Each number is 500 + 25 x the weight over the matrix's rms, rounded and kept within 0 to 999. Layers, rows and columns count from 0. Numbers have three digits each.

# layer 6 attention key, 384x384, rms 0.0904, rows 113-191, columns 64-127
464516522508494535506465500527471520471489489462466530502509490473531489512514462474497522510511501484512507539541493508504509463470490527522475501509469508501522525457508519478510505498494470
483527506512508503485506499501517518512503467473500526515494470486438543475523495481541485501544513472511502466457461511539517525503477478484517540512538437474525468522458510498515463444492533
498474480484502500516510504508468511502534485496518498526519510509478538489513498493507503467521502495496511513482489493461476497508495488510527507489514517479475484474469485494497488512511522
535461469491498506527466510491500524505472517499487499478482504507494480469488491508503506487532476531478483481441487506465513513469495467529536524501485496526515505512541466517497516524489474
530534486464514505487486498497501519489511498466529525537492538489498481483473489487517481522464528499510500498494477477497545492482521514515508491497537482509498521507477487492501521511489510
513535480508473474508493505508485543462511524494501502506517510503459483520462521498514507495508468485504500437480501519513485494560537465463481451503472519541496486513471525530504508550494519
499479484485479461516518494505451506489499538495536481531518492470526466449528501493499511490503505499520510533487485521455534490493502514503487466500504527508489431500473468520499514514495530
508485546530492467507534509501489496513544500499514516481511516546495482553498491499521530490512499503510492465471492513487472493503523488485518457512529486525495498459498538488483510497508534
486521499483545482455482510528527527545503513501502541501505498551525463477513510525466477496490499493497506513501469528554526508514490506467482501485511474544488508528502509496440467511526499
558509457505483511477543517512517481481441502470546502487517459520471491481450506472489526501509542458476542470465527551527512532520501483508482478523499489504532474495497501516455508522462530
500556495515503472495538502491488479498461507455557502471500513557449477515489504525499517500438466511482484500451572512481500493506503493493476500478513525518518496503507515511488490500503516
481494487589454521509503470459503543501523507496507506477499474518540492516494477480509484511559490488465457500457545475524517485525549512490564506469513454469474566495522509517490467500499507
465500519461475496478506496477462472506560475465444436475497551492481546478469522514498492530499518460498512547526495453454505497524515518497503509512508542497531483475469485513551476514483467
546513516510505466438526508533525496475536546525486484523501484513520503500532499513472498506503546472517498527480491499519513479484520543480480491505519511512465491518474484510485507543539484
509509546520478469432489484452504535506466489470475493497488479498514493488489502512502490521494523513501508477513459515487555504541573476489525484512429509505512484537467482493515508555502503
529509497538483534502522517492501447497476521490513502520509477523552478507469537541495525482521512511526471467516558519509492448508514509482508497501498463515509479506466498538510536475523514
447505485504490495520535521483502502489520471498501489559490483480483513512497466515486480517475474520500554497515505530459514538523464473484468458503451479483484509451501512519503510500513473
485496474452475479505501523516463528512485501495517500460462552480453512490464545474516480479444468508526502493504498472457478454561503535467508518467513539484505503514493530536463457547490528
495499509491462489536524503551499514504486469497482527499548547469504525472522496479460499506455506468499488501481480531485506506462507497515463470551514477497534503507495518496511505511470526
467511535461492511528519489533465521534458477525516533493519520494491506498513549487511509485522484485504540469514499505482526512532459523506490521529472506530492510505516479487499483480515474
471482508498465499523464513497530520507509502505417499477485470482508499486507523535483502523537443521463488506489514508460511543484534488501537522483458463511498490496532488496485509496469478
489466487559494542532483509505511488501487539479496523478473481441508512484516562447470474547483498553525509493515466501498485494509514479509469512513499497447528438518510523523512537490508527
463490479462505471513543517457526493518424544479503435532452485517491479501509499486527544519515517469459498493518522514500441501535477607499498487498450539517517484503482510554483515539507480
528471508458487530516454463495506510486455519504492442498452508431516488484496512455480466512488456549500490543528507455502505495492483478521512489471491562510535475504532509473488466511479448
500487557540547492484500460488513547485473430525485509483518485468522518496535555489485503519562450502528526473500474497526489486536530494509483516487483491532464478475516514520515536522529487
502516480521504530475523476494503483493432498474491559482500444506441491566458453476505489440553476514504501491469478471493502513513545503532530488490533461472485549490514503525547542511495482
483525511508471506531452524502502503464499516510552474518519489484471507498551436513497521492480523465478491474471489534515495526497498504493445453502470507521549512455521469494485490529545475
535528533522509520521548487508531477491470489529533529531494526481522476492518508511484454442493514477506507452503518492514527534483505510563514506518510534510473502441462467473479475499522488
514525451457517471530550475499501529509488477459473462509519477491493505520493508495515467502540517533505464560466513494482502463517498460484533529486464436476476504526500473516518471534466503
476532453539508465494535527523503504444456499496483494485487550507473488472497537510478487529499516534539499475540502504483513585530563493483463526551488507496532479473516475452494538526505509
458519516467517499472494458501488511475475483496526487497471522488520543498528534513508492526471516469454505493515494527533498515472468494543538476466513517496487481485543478472496483528485500
448515509460518494530499534515558506496534480536529484525517548508513530486501527543517507515478552460471483514508476503510490462506415471471472526434517505438503490441512524512514443485494526
522494560506491506469472517531520465485499486526493506489487563557513522500511507502510517489498503525483531498533540508528538498466463514504514480535435475513560478459421484508495477494501515
498489488489525441509506475506466499510481488514512528512504501505497529481485564546491549498510526461468543546556476484514504506476504494525557479498467463537480490462520508506451451508563495
468522474498471486519505505506520509518480416484518510455539471470478536506497509518524463538501498522506511482545526510522530485532517479544522482467539526523469505487474484487493535486520520
504459555581556552485453465478467496476529489501496542515453513506476523466555526528494506512561489483470485547501490508548510500503522470479494521573441550477499521529478543447512498502556483
507503526501450507500535537539514499492504522522489512494458492518467516493469466550466484479498511483497516512540524523476514466529496516490515480521508507540522452508468486531480501476498479
511490498503514489518500520464504485469487516527539515493513568532518481485537483475501486550486515550540482505488524514499556465508504462467546568490487436457494526494511516517505551486515510
503536511498492450492463490497476500507536490487512510523484439470540411510510489511452519508487501522464512520510463499473467519557515554530462500487468511515481410493485496493465538533513507
514473497548477529513477491517452519500527481482528486465526532500508488525496514524527516498525511485537525491493478543544549507548508533522502506540469521472492502474504463479548526480514533
486540510491530516541526482497509512478523484505508535501475518493424524505483541497526500486478505485513487498541482452550545517538539468497475462576517472520492523503490506481493521504501455
514511473505540527463561489512528456477462494488548500439473495482530491483481512525528482522479487472485492479512540476513481484482533491435520558491515528518502506509488512478473478533519506
488504482500501549501443476513460486473549536506482514492482504423499475511505534451511505451508524478508533463510499471515454512530489468467489510475478454499490476544488541496540465471461521
508490521514445461518542483461542520469554468478532486531500506487490538489474532553481542482505489524496495478467477532520498538542518473498542517509481512493528484520490548531460533518480549
497494526552518513536513540495536473460474473501487479500491518481515491483446467528509481493517499498505522496533531507525519509522484534535479523505525518505483515494500517523486535492542477
500495455522486484497522516491465533477499446538554466481519497479498480502509516520554514440507496534479476468483541523505537467433444501553517486506501515535510487484536495522510516498486512
515491505529488548496528459502511503459468513505497503482463501529471476545474529500465549463452507488515496532505492472465526491490497520509493512517449521478488475517514466518514471474437497
482541532490438510537486450495501466492554489481538497530492480501488500525574532474507522514447411490508497444529448503483460480466472510524492478452482451505486516479530468507480517489480482
508485492447479439505450457482463466448475529497532470531515535541548509464452485532468507466488488512483549460472522422508528517466506459521523500512521452517511527465475495494575509489509530
467506554537492514495466533492546467434540507482483435508566441468509484491507516501517538555511512445456504487490448543467523473537509513476476524466445488479545504491501512463516494456484494
463476520522493491472494484428507551527478510538523498502530493464516516476476505476533538522526525462494484531481531471492477529526500457495474515486504460526498497498531514503460516468484481
568521495501553481514471492483535487540497531520476481484484470506473517505497471484547495500544523523503478494511578535494488528503489496501507469485473507488512489429524552490532498490515501
504509497460499543537495498511503506552461524493464504524538474517467516480553495500470442481504520504519489457505547496514468495504492515488487523453471512507458490545528535504480487484517509
493477494476481473512560447481512496455510528499528499448531461544501493483483464523533482527508518477552448489528504475504508481498498504525516473491509508516492509500476523509483488492540489
463497553528543505487516484549499547495465458462433509432530517502491530519505450492490552548488477524513503490468494480506513501506466514531510532490506539519475527500516497524484449491508489
459489512463469469484544503481494508504466525570471499481459473520459497519523481487510515513511515523498500518506458519460512514502525512534530492449486503460533455500538511485487470478487560
521501497566521475488468477503514473455538480528539519494558493456476482492506458466501457500537470537496535513481443482490508445507516506542541487525459500462513545552524496567499512491503493
500484499522492464521496494484490501526556505504516420503479523550452494517532453450530502482493456520527488524502536506501538561517497591512503525446470509518513505559485488495476529478496503
508497499524492532502521511470535515483538506522484500509485497530523492503525508489508426522500466474521534527459489524524480487461485466467498482542500508511532516533501522529484458522469497
465493499486500466481505467503496543559514461528528499465523488533531512568542512461447474530520552542499503506524473518504522503496492495499493538458515498549491484517483554539515527494499509
524503488518506504451462466545471540472592539492531538496458503550494517483488518487454536534478490506504475519473551509522530506478460490511500464498506550523501483506502477498516485518477469
479508488532517495513498513509527524483483518497509477452491500524496543477496464505543450486502486562503527450455495526547550529514537459488517513514490552536467508489489462500446499546526520
495544485498506514499522482487523499558500480493554522490507497466523476522464499488499463531505513448460492503516457493478558492475492440499522530498542511485515493498487514489514517492499442
517532473475485554498566541501526501467518511512513497475525491497496500534482513482515510464442527512508489507488522543508491472492497507492506505517497500542485525488484493492486481515528561
484495512538515472499513500503505491483484499510512532453496496493547477517560549509530480533516518526497521522522481512570560531507426493454476540518490511530479464452504529497499515521461497
536436524518550478520455534476489507529500516519532507509461482513501541483497496498483479462526506526492513512510444465507500497505476518529501499525501491509480494490516529509501511488521503
531482537533514517484537502468476435529502524504530495476478475536496491461518557490518505486491472493477538518478466473513470494563478538456499443526484514499505492470480432510486508500499556
523526511470547508542509521508550480519515485481502476458533498504496496485492486527511510500452521557549475502490493460479516487494463497555502417510481498592477555482492452505493513483476494
464509478460471510471479493462478527503454531550518479548470485462504511486506490487519469513492546467572491511520440497457507503525536516483440476454481507491490534488495484489484518515521560
487479550473502508493479514519489539510517485504470487517464512521516520547471498493505499513468538533513482543497501507486488515488477527507472541525489496532512476519478535480523522503440451
519487497507505494486474503492563466475473480481517519475511512500494519516526502505478533502487460491516478503472510534560508487532475525448509454518489512528460477511486519500486538498530532
494482466509502483504563532489499486496513519524491496519522449520448487523540469536503500510492512515481499467495491518524471477510453527460480459455483503488510509471559487500483491481515507
513509487483483465501477474512539452446542497490513507500527515541507514517498494509475505476468520522550499516494518485508490466480504514518487532486499487521487497537515463529477472512512498
483561454479451504492554523478473436516510508508420479496517505486472462531488516519491521540486472520472504494499439543577448466476470577525510495475511497512453518466534530515497473484459478
476562496492517493512483551500478491524484491478495500474513441513520542488486503499477544516498464462485473549510478537523498474490459506489463504485481524500446527501501460502520497459461529
487486536528514482514536558484474429515500499484514482501509518528499531522513520491471484519511515514508515501494502508559505494509486482476491508512464465548479501501502525475438484469499538
490494484492474552446539521499470487521527461432548531528522491475525507470518497465468511477575479485481526505474518464566467477584490468518519492511483500484532529531486495508513486503480480
504485497511531496498490485548464508456505474481524495509520480499529462534499500560519468496496471547488466476525489530455487499510492539480508515506478501493501518501506492461464543500456535
499486518494495502496478524451462491489494488502521518475498467469527475511505488524505466508517477503536508521510505497507440521516487549528482458522498499535508470533507505473546508502463536
# layer 6 attention query, 384x384, rms 0.0882, rows 114-191, columns 64-127
517513526496469549525481496512484530506506546458487492468518519488477480499451493523507505492519514466495514478481544525482503589508551494547509520515511507487471512503493475500507513488476478
475481493489518538506514511502470542530468528541506489511524507493534499509486482497509498504515492449520517474521475561470474451488516500473509492494478470510495517499529517494528461437522480
477520474507497478476534485481514481503500489512507553505513511490512488522535517494463508497485483511561492477510510477500524462532513501481487490488504499503505495493531492460469527482489486
513472489492485514482475465484499496478523494485491509522516499471486481514475480447482504486508499550536462507506475471497503518459484508490492515504489473542491507492526500469519497493514430
512519526482519504556504510523516498508471494527508494508530516560513538495488504491520539473491506450505532501517486485512470522525524462512481528571500526486473490493507505511539479492486493
473519469500514508483470479515512521473520507546426505510516495499536462500493428499509480528443493465504518533516501491507474501480480494538527470478504458546531533479452488504539482462489510
536481490510477497471496543477509526497515532504506507468502502517492506506520499487491518496467514456470483467487512530461461511489517532503487521503522498535490536483493504531467547517492493
463543529489490500504531490488458510505504482515533451519488490503492477550501489504500481501541500487473500538525489492497485513538499558512514472499518507499484515519529482510504512481524488
510516475503488504534477522476479515455474503492471497499538506510497511510510527503511527495477516521492535498557520478511519495475495530482513534492472497514521487489511487509528491501542536
530512496509545509535501501542506504481478495525482516474507475458482471440552481503505476537512493508547502512502530501475512514475482490511511496479522512519508467500500560507510505531490488
491468543523488468496478487480502483494526472473496476451529511478471517515517514515469506476492488495541498465517505518508533517518500481459488539481485500510478494470481499498479493535495506
486456542464473490480472440487493517515535486486485487509450508495509488499491489506506478514529522531500501502473532522509477546524525479510474551511521536518521473495532483501530539502512490
524515492549490541537507518532503501510492492521497491476507548516500502474468490483515467493482471485524552519546558470538471516501482481523464486480469541540534496505459503522511480541559509
526560522502543550500460535562561525522486538499539512492517480453516492493540516500513505499512463520492488480485480459519481496510478536531505522515514502554509487528518520499532526492426519
464510508496467491524492519496485540469518485493569457513487548508512492499524535497494481501514538515491503514485494491462519489486467440528469496468515514553519524480511499474481480505484506
468495495505506493528508505508500525524551480501494480486525478504496529440458507487502498500521539503523531525473519495513492528491515483482450518504517504487512507461471455519501513504485497
511527481517505476494476480466488481504483509503503484508468482505521493520522522490532496518518507497503513491551494504522509497493473512500466508498477531532509503480505468533487507492490493
505541534500544497465486494535492514512503481487475512534484489505517510517480510482521507486462511495519497482521515496479484496497470492551516476490496490500473509524492475526522523528485480
474508485495486532534494531556514495485504559518448460480521442504518491460516488516512499541493517494526507489492505512531509500528528533507431484529491520513515509505539498537495483535505520
524484501482492487502493492499463478484479508447529523510578502473534527549527502498469492456481493509536437462474521507458547488490482529508533532474466460535496507483476509499544510491486507
517503503501445521492521497501472520501500491536471467522539496497506481482547505495481434505525524502474491493506501482499441508513521558527467504509461471458503505520513460509480512521470486
500437491479544455495505492469476508482492498507503507516464536521482478512519513508463564515477469535500486513503549488503497475518498515510544501544500480512506538463459513506411488507506482
462542444488508481504562488484521556471457500489493499521524477459537481494496502506472455485473500478475495438535486513504511506496467513521468483540447502540504502488495464469512494447521496
532480457523510500468493463509493503506508481507530507521494518456522457511467528510508471529484484535485497514486535522525511501546480547474521464498472451559516470561509475519526475497464545
527538527514521507545476532476527494528506526482484470474522465546524455454511453489505552478503440508485441515501506506492504524484548506513558511480498516485511484485458499488534527481486463
452535495502455483485472496467544526497457484487498469486505454468490537496550499494472506511472479469491492514486460481517487504536504486486506512490509481541497490454504468457524495518502469
491526475502535529522517462530506500507507488489520501515492520503526496473478550524528496495517535519488493506454492516510470510434539458473481479475506498520480481516492522476511504496528467
518510505523486551463533506490514484504524502529517530515523518431474485481508523470529502472509516487447520484536483494468515471468542533514506497526539486445533503498484510486478498461476503
526471511476509538492492495512463502501535469518460470472453503525465456474489520492497554512449519515470522483502460493451504514505526522512458487548545532494506515537516477490478460503502577
513542469518498493538548480515520481522516477510510518497516484493527514500497474495529533500479542491503531486512520492478518555447474545459515474501486457516549517494529523504516497519467527
482471462531454509506488493502477481516462538501461509479500512506512493526476481509543521532483505525506459504517532467498515494497438513492496493468527495529462495449480510473509490535445497
522514456474450489494529499496510478506540542503495462509483506488535492482565526487510443485489498476491495480520512548486530525501504511480513509530453498519462523509481471530482506494557540
559535506533504463504526486472467489481524448493489470456515514536516486527497417504462526504490546529484525557550511495550504521487560500494550546517486529518506541549506450462434487548525497
514476517510444527488481549498497521482484500465521486521502481509482491503475495512516494515459536538467534532552562511490488479508501461508545529504497510524489517499507524485536562531484457
523507502492498489514509501512537498472534462471495516494512487512520545481541514519490511502479534466498545411500458529513516526494571486532455486482494486540513522513562493509471504485513511
482483508493496532499455476536467446518525505501515450483495489472478503505545524519464520490481514507489489512463491446500488500531553511467439490500490530490499488527547478468538555445491501
497554481466491497493484515522510527508475478477494496519481485493479499490489482500478465438479533501532468497517545538527437500501452481490502501462493526506499491486508507522529494512501471
450515491529506531508509538539513513481527452507506513503525478466486495464481493488522520522493516491490475503495498503489477516504581528518489512494476453486508479498463501471512507495508544
510487468522495486486462549485514538493512492486488543498475498534485529542475503491510454498489473478503495493520518489510502520608483483472547517510509480515496473496475523546479541505463475
509464469483511511486489531482564487478500483527509520521530501545520508486520484512492474496480472494500458516481539498430491460542482459493453485541502539508528527477490474504479473482483513
498469502480506522483478499477517492553500535485461459468467525510491470509480489459523443485502525513496527514524477515500476530511502476517545557481505477517518421500492511506482475558495490
521506503494532557493447519512455472451443515536488461516505534522471495462478499475571530551541495513449491505515512474468501515522513497524480494466526500505532518528488484464506478509509540
468516547480517496505528506459450460467500495422450479495528489517473492480507492476535485493480520514511453525499478500481505543496510518493500503484524487498494469487483489538511462535534521
457494514575488508513535450486517542548490499437524497475491470476534476453515534475486463528476434487516466506499501525479531496536427512448543477512447539471483453485510529496514480507509507
443526485508505548488474458507500492461459502465471508504518548528472515520516508488467538512520512565473518443463514507475513474515498504508464507549481533497503547530515527502519508530505507
501522519499476521487465552563493521479490489470475474481492528516490526533560497480497482470506513482483541492485498522474526539512476529516474410508506471526491466470548485520538537471491485
493523530505443449518514472495517481469470522472534504502524551508516511510482474477465453524530487518525520478520545507510560529519488477506505530501507514521561505502500500484505505548477483
510507478508538533521482471462500466477517492507518473469518521483506514525511463471548465487490481519530520513499483509490527495483484474522452477503493496566495498510508504459487495498486512
493544485516536519482502509541556463494497501463452515482447527538495544470502536515515528465506484490476529501465493487465491481481459514516464457545517533516485489515541521469490556487504452
488532486512499483452522468502500468486530488510479471470466481495465512460519518433488506516518482496514457501477492473500544488523526498468471492505512439491551510579475494517545481498513542
502459474497494512508466505516494477481501516484467514499511542493480463529479504542489484506518482507481543538455480489534515531461526528493566497477529519514486535507510503481493522486512488
448514493519457586508522476508455537461489512546472560486538508541466486510484496533513484476547483505507471489529486512491501475472499505505526463483519489481537507470511493502492525470523481
545464484470493507513477517551498498508510461491522545514499535527554508506482479474477511488520501482500502495478469494471490479509474567452495462549506521499522460517547462498486531462500535
507515509505491518471513458508512555499495507472523485504510506507508502511501491491524480434487474516523492520484488454534513484497494559487459497497514489496543508534512529510494515462463510
509503462501513546493457495524505500474523506475506488481494528486542495480490485486503518470503496525502522506486482514509464514501511564471479488484470483479497498513513474500460504534518468
506512518503528516479479565549515524528522486490483522505566479494559457507481498471500484524494519482522523519542511477508507514491489492474498499479482459511550490447490520484478518514548503
485473482490480501488507517481495502487511518517514491500497551501500443539542514537456491487518502471518462444484500492478469547478487445493516546516460525519475530502527540499565498499502500
569493523493515445476529475463478485562491528486479498489427477467509468505539498505501513502500501502531470481503454489491489503530494513534524482476505467490555495532456493473475502503520545
477475534458448517508498500504486486516492461486527509532571493519464485458508524482476554497481496542480494496521470484466473530528464531520495491461473503522502473493489516469525465512460520
478492494449490476504525525489453485487488496529522499490478528493534517523489525507520461507531502450494468558520494519453473522520501543496446508468486469491474512498511475454478529506547496
515533492491551500476511462506491500454505514554516529538518505492500518494468490467480530509442501514500458500474549476489485483501481499510500495490539491508466499475511477499463503486500533
464521497446461470502501499521471481561469502532485516483534482531493472512476473501504559484488480504519520501536501503493461526475488535481490453440546494523535416535552501518519532524526511
488492474516468482508427510475471519507496537497504496498519523495519487511508500514470481532507517486505498535483485508482543497499449460527515525497512506488500480518458466533509555516499538
539552496500485506517527505502493465502496529505559512531498483477513523477514523517516517503492452540515505515513507448481523535524476502511482497510503521481559520509532480515493514515438515
467522473504502524533520486506527508499530554481526501472535566503517504490518485467497478545480493522522514463495487503459493505525492459491505480492463531511527564490454535502504498476496490
478521500532449523496480557495476524504510492528442472458477462494440479519470460459480466481521463504496544516508468537506469511494525496515489505541514497513505494465509505503469450496537517
482523485504473467481495479498526476508517475497506517500557497453468424535529538511457491483519529470498535505491465480484481492499535521503493500484500494517462486485508460517544529488540526
499476542519487497491455504489488492471474486499499493474499521540491560467487530522494469504504504462492507495530540502481501501561514474470501498497473511505506507471508504494515477513526499
473435499493522446565502482488502486516540509436484544502493488473510500516504497439458524511477531497552527507511482467512516488505475493531510493526504461470499490467490528547524502475508522
550527549492489535493496491473505477491505432502497531515477483544468531507534485517479505519443468494493504478495537526498506517434498519464512481485466517491494496480503489514451473476553478
489488486506548510516477545497548542479476480505517507533545493541537478480459537453504470459529516509477505486501512452508541467491506522511529530428462567519474536494532486504521513524477472
495509508505488517474524541536452467506504497496462510562506498509511476571489524514503478535514489452435508500555497541529491538524526518498472480483478537554518461525461476485506489508519531
532434505509516489552490480473468560515487494492487517481520508518477489557482521469485491461526506468507576517529503486491438542449494444504569524482516491475458505480470531468430546433515515
491509529489511509483477511503472461523490482519504486517482492527499544497544535503495518517471499517506469484501501459520504507443463510514515487485562501534483473510492512480487504508541539
511520487516526524471490505532473495483522532470489441511539497533507512480498527492506478494498485562538518478491516513469560530512504489501490458499514560527501492510515493518468474513493497
508518474500504501499490535444489535516498493495506481492531452497492512488520560479502499477473494469447467553478474523502500473513442477498502415493541491515515468481507468507478506509503512
496514524498503486523479424507473516548497481472480481541490583513510589540504476492462508520569477533460506518495489496504483484464473471458508518563493499453513509433516515518565479498496523
479519511493486507501515456521506509495460503483478497522524481483495515428536466509471482498508514436505539467500521537477462493545537464527460482504494524506532545515476533484522449523490461
# layer 6 attention value, 384x384, rms 0.114, rows 96-124, columns 64-127
472504504502478492499496478489520462497509481497504513498493508518492460490530499489495499485541519506487527513504518518546500490518461466459497476506520450471509536503496486467529464477450479
448518494543490467471537485496520504484502515500485500515483501501504485498489484479490546530492536498461498494497502502482534459509473527502513510505498511522520505518525524468503458560472474
463501495486476499515499523506518465492510502514459511501480471476454524467489518500506488514504490520520499551473500510479514514510504481477505513516532500485507469521487518496500506458523490
451510527506515518483531493490493490464510493471488497518516489502467497506522472541508480497508510476452499473502525536517493524507490513509498508456511526540506521509491532504475548486491505
484483466545516488508481493505508511573531505468502514519519490498467464500515483519497503479478490520491480549489476447517510509475497509528470465493528523519497485488495502506452547456463482
528506513529526515512497478486457486486499482516511496486498516491500494525484500506537515510492501474483495480551479514495494531514503509478519491524528498514497553514498495471501514497519532
507516538473556471525526491489506471513529503444473474502511463504549541507478483475507509514490514560518492481510457556530472499484513497543481476446511503543505505507478548507522513481518535
540471522519485459500472476545501504488462528490510494470520493502534480502519508481453522500490487506489471502529481521527491509488492497501500492506483495490500497493556589513529480502447516
464483504491544484473508524495495530504444499517548498512507515497470476492478454507539500554488456483492503529506497480511472494502470502496470507492521482495507502501533474522505456517505502
544530502493506495537522504473475506476543467480518463491536500504497509488463468518513471474537506510502512502535471484500498474448522472519507488498488503518486503495485496501468507491534497
484531491481505462496524480500492513545499536513511512482474502491507527468515523460516521484501494528456509513499476478520501467505495506467469499510502476497483502512456519476522463475509533
491514514505520496569512472504491489520477486475503523490493493474493507492480522429492527463509530458510487515495487502479519516484485498512528502537524512492502501486540542491516492528526522
480472493489527454534497531491487475497479517500508468473535481487505533440488510453530508508526504460498474519502537526472529524540494499479492512451489488522502504489484523461529514496519495
505471495509496542459507513511485490474515489501500522493490514500459473490501494470518516498514482456521510502522494471494481470507510461501511475464534489506491506509451519500490499478475519
506501502496495520518499487511493497526489520522512476482529498490459464546476496476502505469510543511472511503529535491474476513488523504529494521505508514499511531535518523491509519536522548
501491475483495480530489496531479464483500489499502508514542529484486490467476500520456504493525504485505487477467476492524518484494518505501512498498458497493513493521494509500550502447482488
450476475508485496464542496472491461514484507492497506520485530483522482554549500487477517524486500502568518470470493519504545482488463510523462516511515489500530474520498517478519491459472490
492537491490502532499470473501488458481478529507499488510544497534511523499492486547497502549544515520510540489459482520464505509490501493505563546509467515536496477508510506521494511480483482
489471487478482452529505523484481486481487490487489480545507503484479532497501516498449539508469494505500425482510537542502479501480522500502489498499486501486515485550497562501493511526523499
509515521522500496514545491465491516486481518527486490496567505519502486494492479470507495462532501491521497463490485502511487500517457508564478517510498542455495482538509501496486467480520515
483545515493489493486528496547524484527483472558477514537482517507498511538523495488486487466529485516514510578532464497492484476543473506476495515509468522452479473491532490509504508490519523
484494534503535544515523479499468534538526497517498476508490449472503481533485499440503475507518499538508512554474513479485517515531507523502472535518500522527496524537533495495486446543515503
497500483515489480532446490524486454492515526512481509550488500514475493516507484481466536543538506495486550511506494491483511505496509472520529501476486493490542527522523494476497498461508487
452509556487501530473557482447484512529483519489461490490489479484522476519464490492454531503479513474542519492510456504508502482561517508489440505531506538526491492506468484509505480534485496
484510529502496517485570500518493518510510517514481480501526519498486502458511485458477507474503530480505519512492529483527485455529470515490512484490505527460507487528539501492510451489499505
486514473500511468511427476490481516515521534461514503537470526522540490510489517489472496478522482473469500495511494502533500489519480483478483484499502516481504520529521518481516457486483473
525508513504491503493523482529496448536497511532506527481484499470504504546518538498519504535439518497505474515489519503515516529480487486509479480491501508490516527468512483501502470506498454
543508486522526508486488486506490463509486539504497489506483499484503473493489450498468488509524546535490508480501493526466479462505489501538541508493494519467537526511477456466454490529499559
522498505485540483491513478470499542519474485537485482510530529509495462453536518514500480490500484540491491516478532476462538518504511492575468527488504493509493496475482514498430493474492500
# layer 6 attention output (transposed), 384x384, rms 0.102, rows 96-123, columns 64-127
509427507484515490430496529490494492525486501526495472511487512527489528510503544501550496514495493512494501520494486484518502499521528526496470526498456542510489503492546482488493457510522491
521508495470493544474493499549534467519550484520500492516494508461485510470507482491492487508483476521498495452519516533495460529522517469506454524505522514535488501513527507472526480461465486
545496466507483514501500517531456463514516542521509476504483523505542474498521473460521443521524435475500523476484508509542493516471506522504493490495498529483467481489495500512485485480525472
429528532547489534500491476471522468481550547536522477436492506505465488475517471472495471509544489484523470464522506526486472522522476505493486507491518494467503464510517511504477468493519525
523455484487473519450494478471537525471510502493467516524485499475522512500523480474473492468429526486476522479543495471516523508501465497473501509498516497521454467520516519540466539479483483
500480448507468516474505508508498467474505529505490527520513488538510538488476498475447515488537519488469541490457490480519473522467467493489477550482507511495492484468528517477488500475498456
501517542467511507521511526520484484521480511495485506535479493497533458484493512538492460515540521471553506501537515502478508474508483461512540465513460485510495476511519493508473504467535469
483493498546519509526463493487466539478533481476457477536525500468516509548485528495492472506549484541510514487516493495512466488474515565509508523540500438454453542515490476541490552540503490
518514529510489509448512518456483507493524478539454481536502495504494484535501485525479515491501505521446492477494482511484490511509514483518518499521517519453493485463475511503522500514498502
508497482489507497521532465496468531494539500490479449498478467538485497487510499545486501518437494465517509502510467511446528542485526554522500519525485497465501532447553448507465512493516525
490472540503418483527491525485466450462463467506481536501480462458503506513447530477496476517480446506528508482477532466519496542537500473458510499515483521509463479478537449512514521529502484
498463486452515454466544532468504510516456477524473471476479537525487478543476469552491483506509539544494501518544501529531470486497494528491518523485515503513541529490535491519432469510508516
537480558514500506533543505511500504479495516474487487459494513528488483482515510458514528447496459489500533465479533523491496492470462482505479472483492505482455476479481434505473502502497456
531501459452489505451502510514484535494521474538487481494501469472437522486515507568479469496493521462469517538500449482532495516485497454504523488515503524478566524484498455525529524497500483
517506497499467551517504517515480456459436512494490505470460529506514534475539488498489504505505539484483467483475510499508436492469492541519511475536482493546458487471488531502415518448509429
482482523488487461518546458472512538479545493459548496507509528535523548540517536493505508519500539475495496515541508535498540474503481496548455534520522454526508522480482522528458445448503555
521474501521500497508497512460525509498521531520468511519470463497511507470511493521534522517522471557470493482516533472476485527468534486535540488463562497533511467502479529500474488534501511
484532480485521495538529518492499463465524534484512497456487524499505504479496531526522454487486522489510518516537524493519494474515501548499484483494474497543473447477514467544553487523547539
508481519518520471481517475501479480503527561461530503518501500499523460536499472491485545503504492515491428470466493501482464481512468449481490472506533484491498507510491539493487523477478498
519498486515528464520512500478485482538481469503503523496445462506472533478521501479466530488525488460470512520519515512517570515505532508504514513487508480485506457462488490486507489508477530
555499503513518497445527497457492520522497495496505521458504528509499492484518486488515477494499433491520488537493503510537524502498513466437450531543507509490501497492550471489512500460474472
513504512495497507534511466488513490475494521565484489466467545511497520481484475508462522534465482527517537531483513523533509495462463512457544468534514523506520503483496522477527505506503466
516505515524524503494497491498554514531531473523486507475487489524496473450524511496461473507475480495497536493497484565486500503512458528493494483499496539469467476525494521503517484501520477
472459508491487509509446504527489515446547498472537492513473522483520505490501499472519511538512528513479493530502525479480500548510509468489502462485546437507531503495476490469530514484474538
522536511481517519518452461514535533515485514515511510516481504497518499500538488497513560494516480511493484538475487525462498517513508485501512513513476487501556489519540490514494507548508494
498526498510499493468556504517489524475532471511511486506483507488493508505527481513516510518469490563521493451456495539473509521428499490521486514507504480502454529521504484484514535491468508
509505515473490548463529503504519502497454502478502460525513480509487474469523455522506495479512437518531474501479490480505583533490476535510498486496492516496477496448510487478551518514489525
475527532479508490555455512508521494495513493487445552546498444468475506534494521548494498502487454516522520506546535505450519457521504489517491499502547482509478514478553461507505507504517503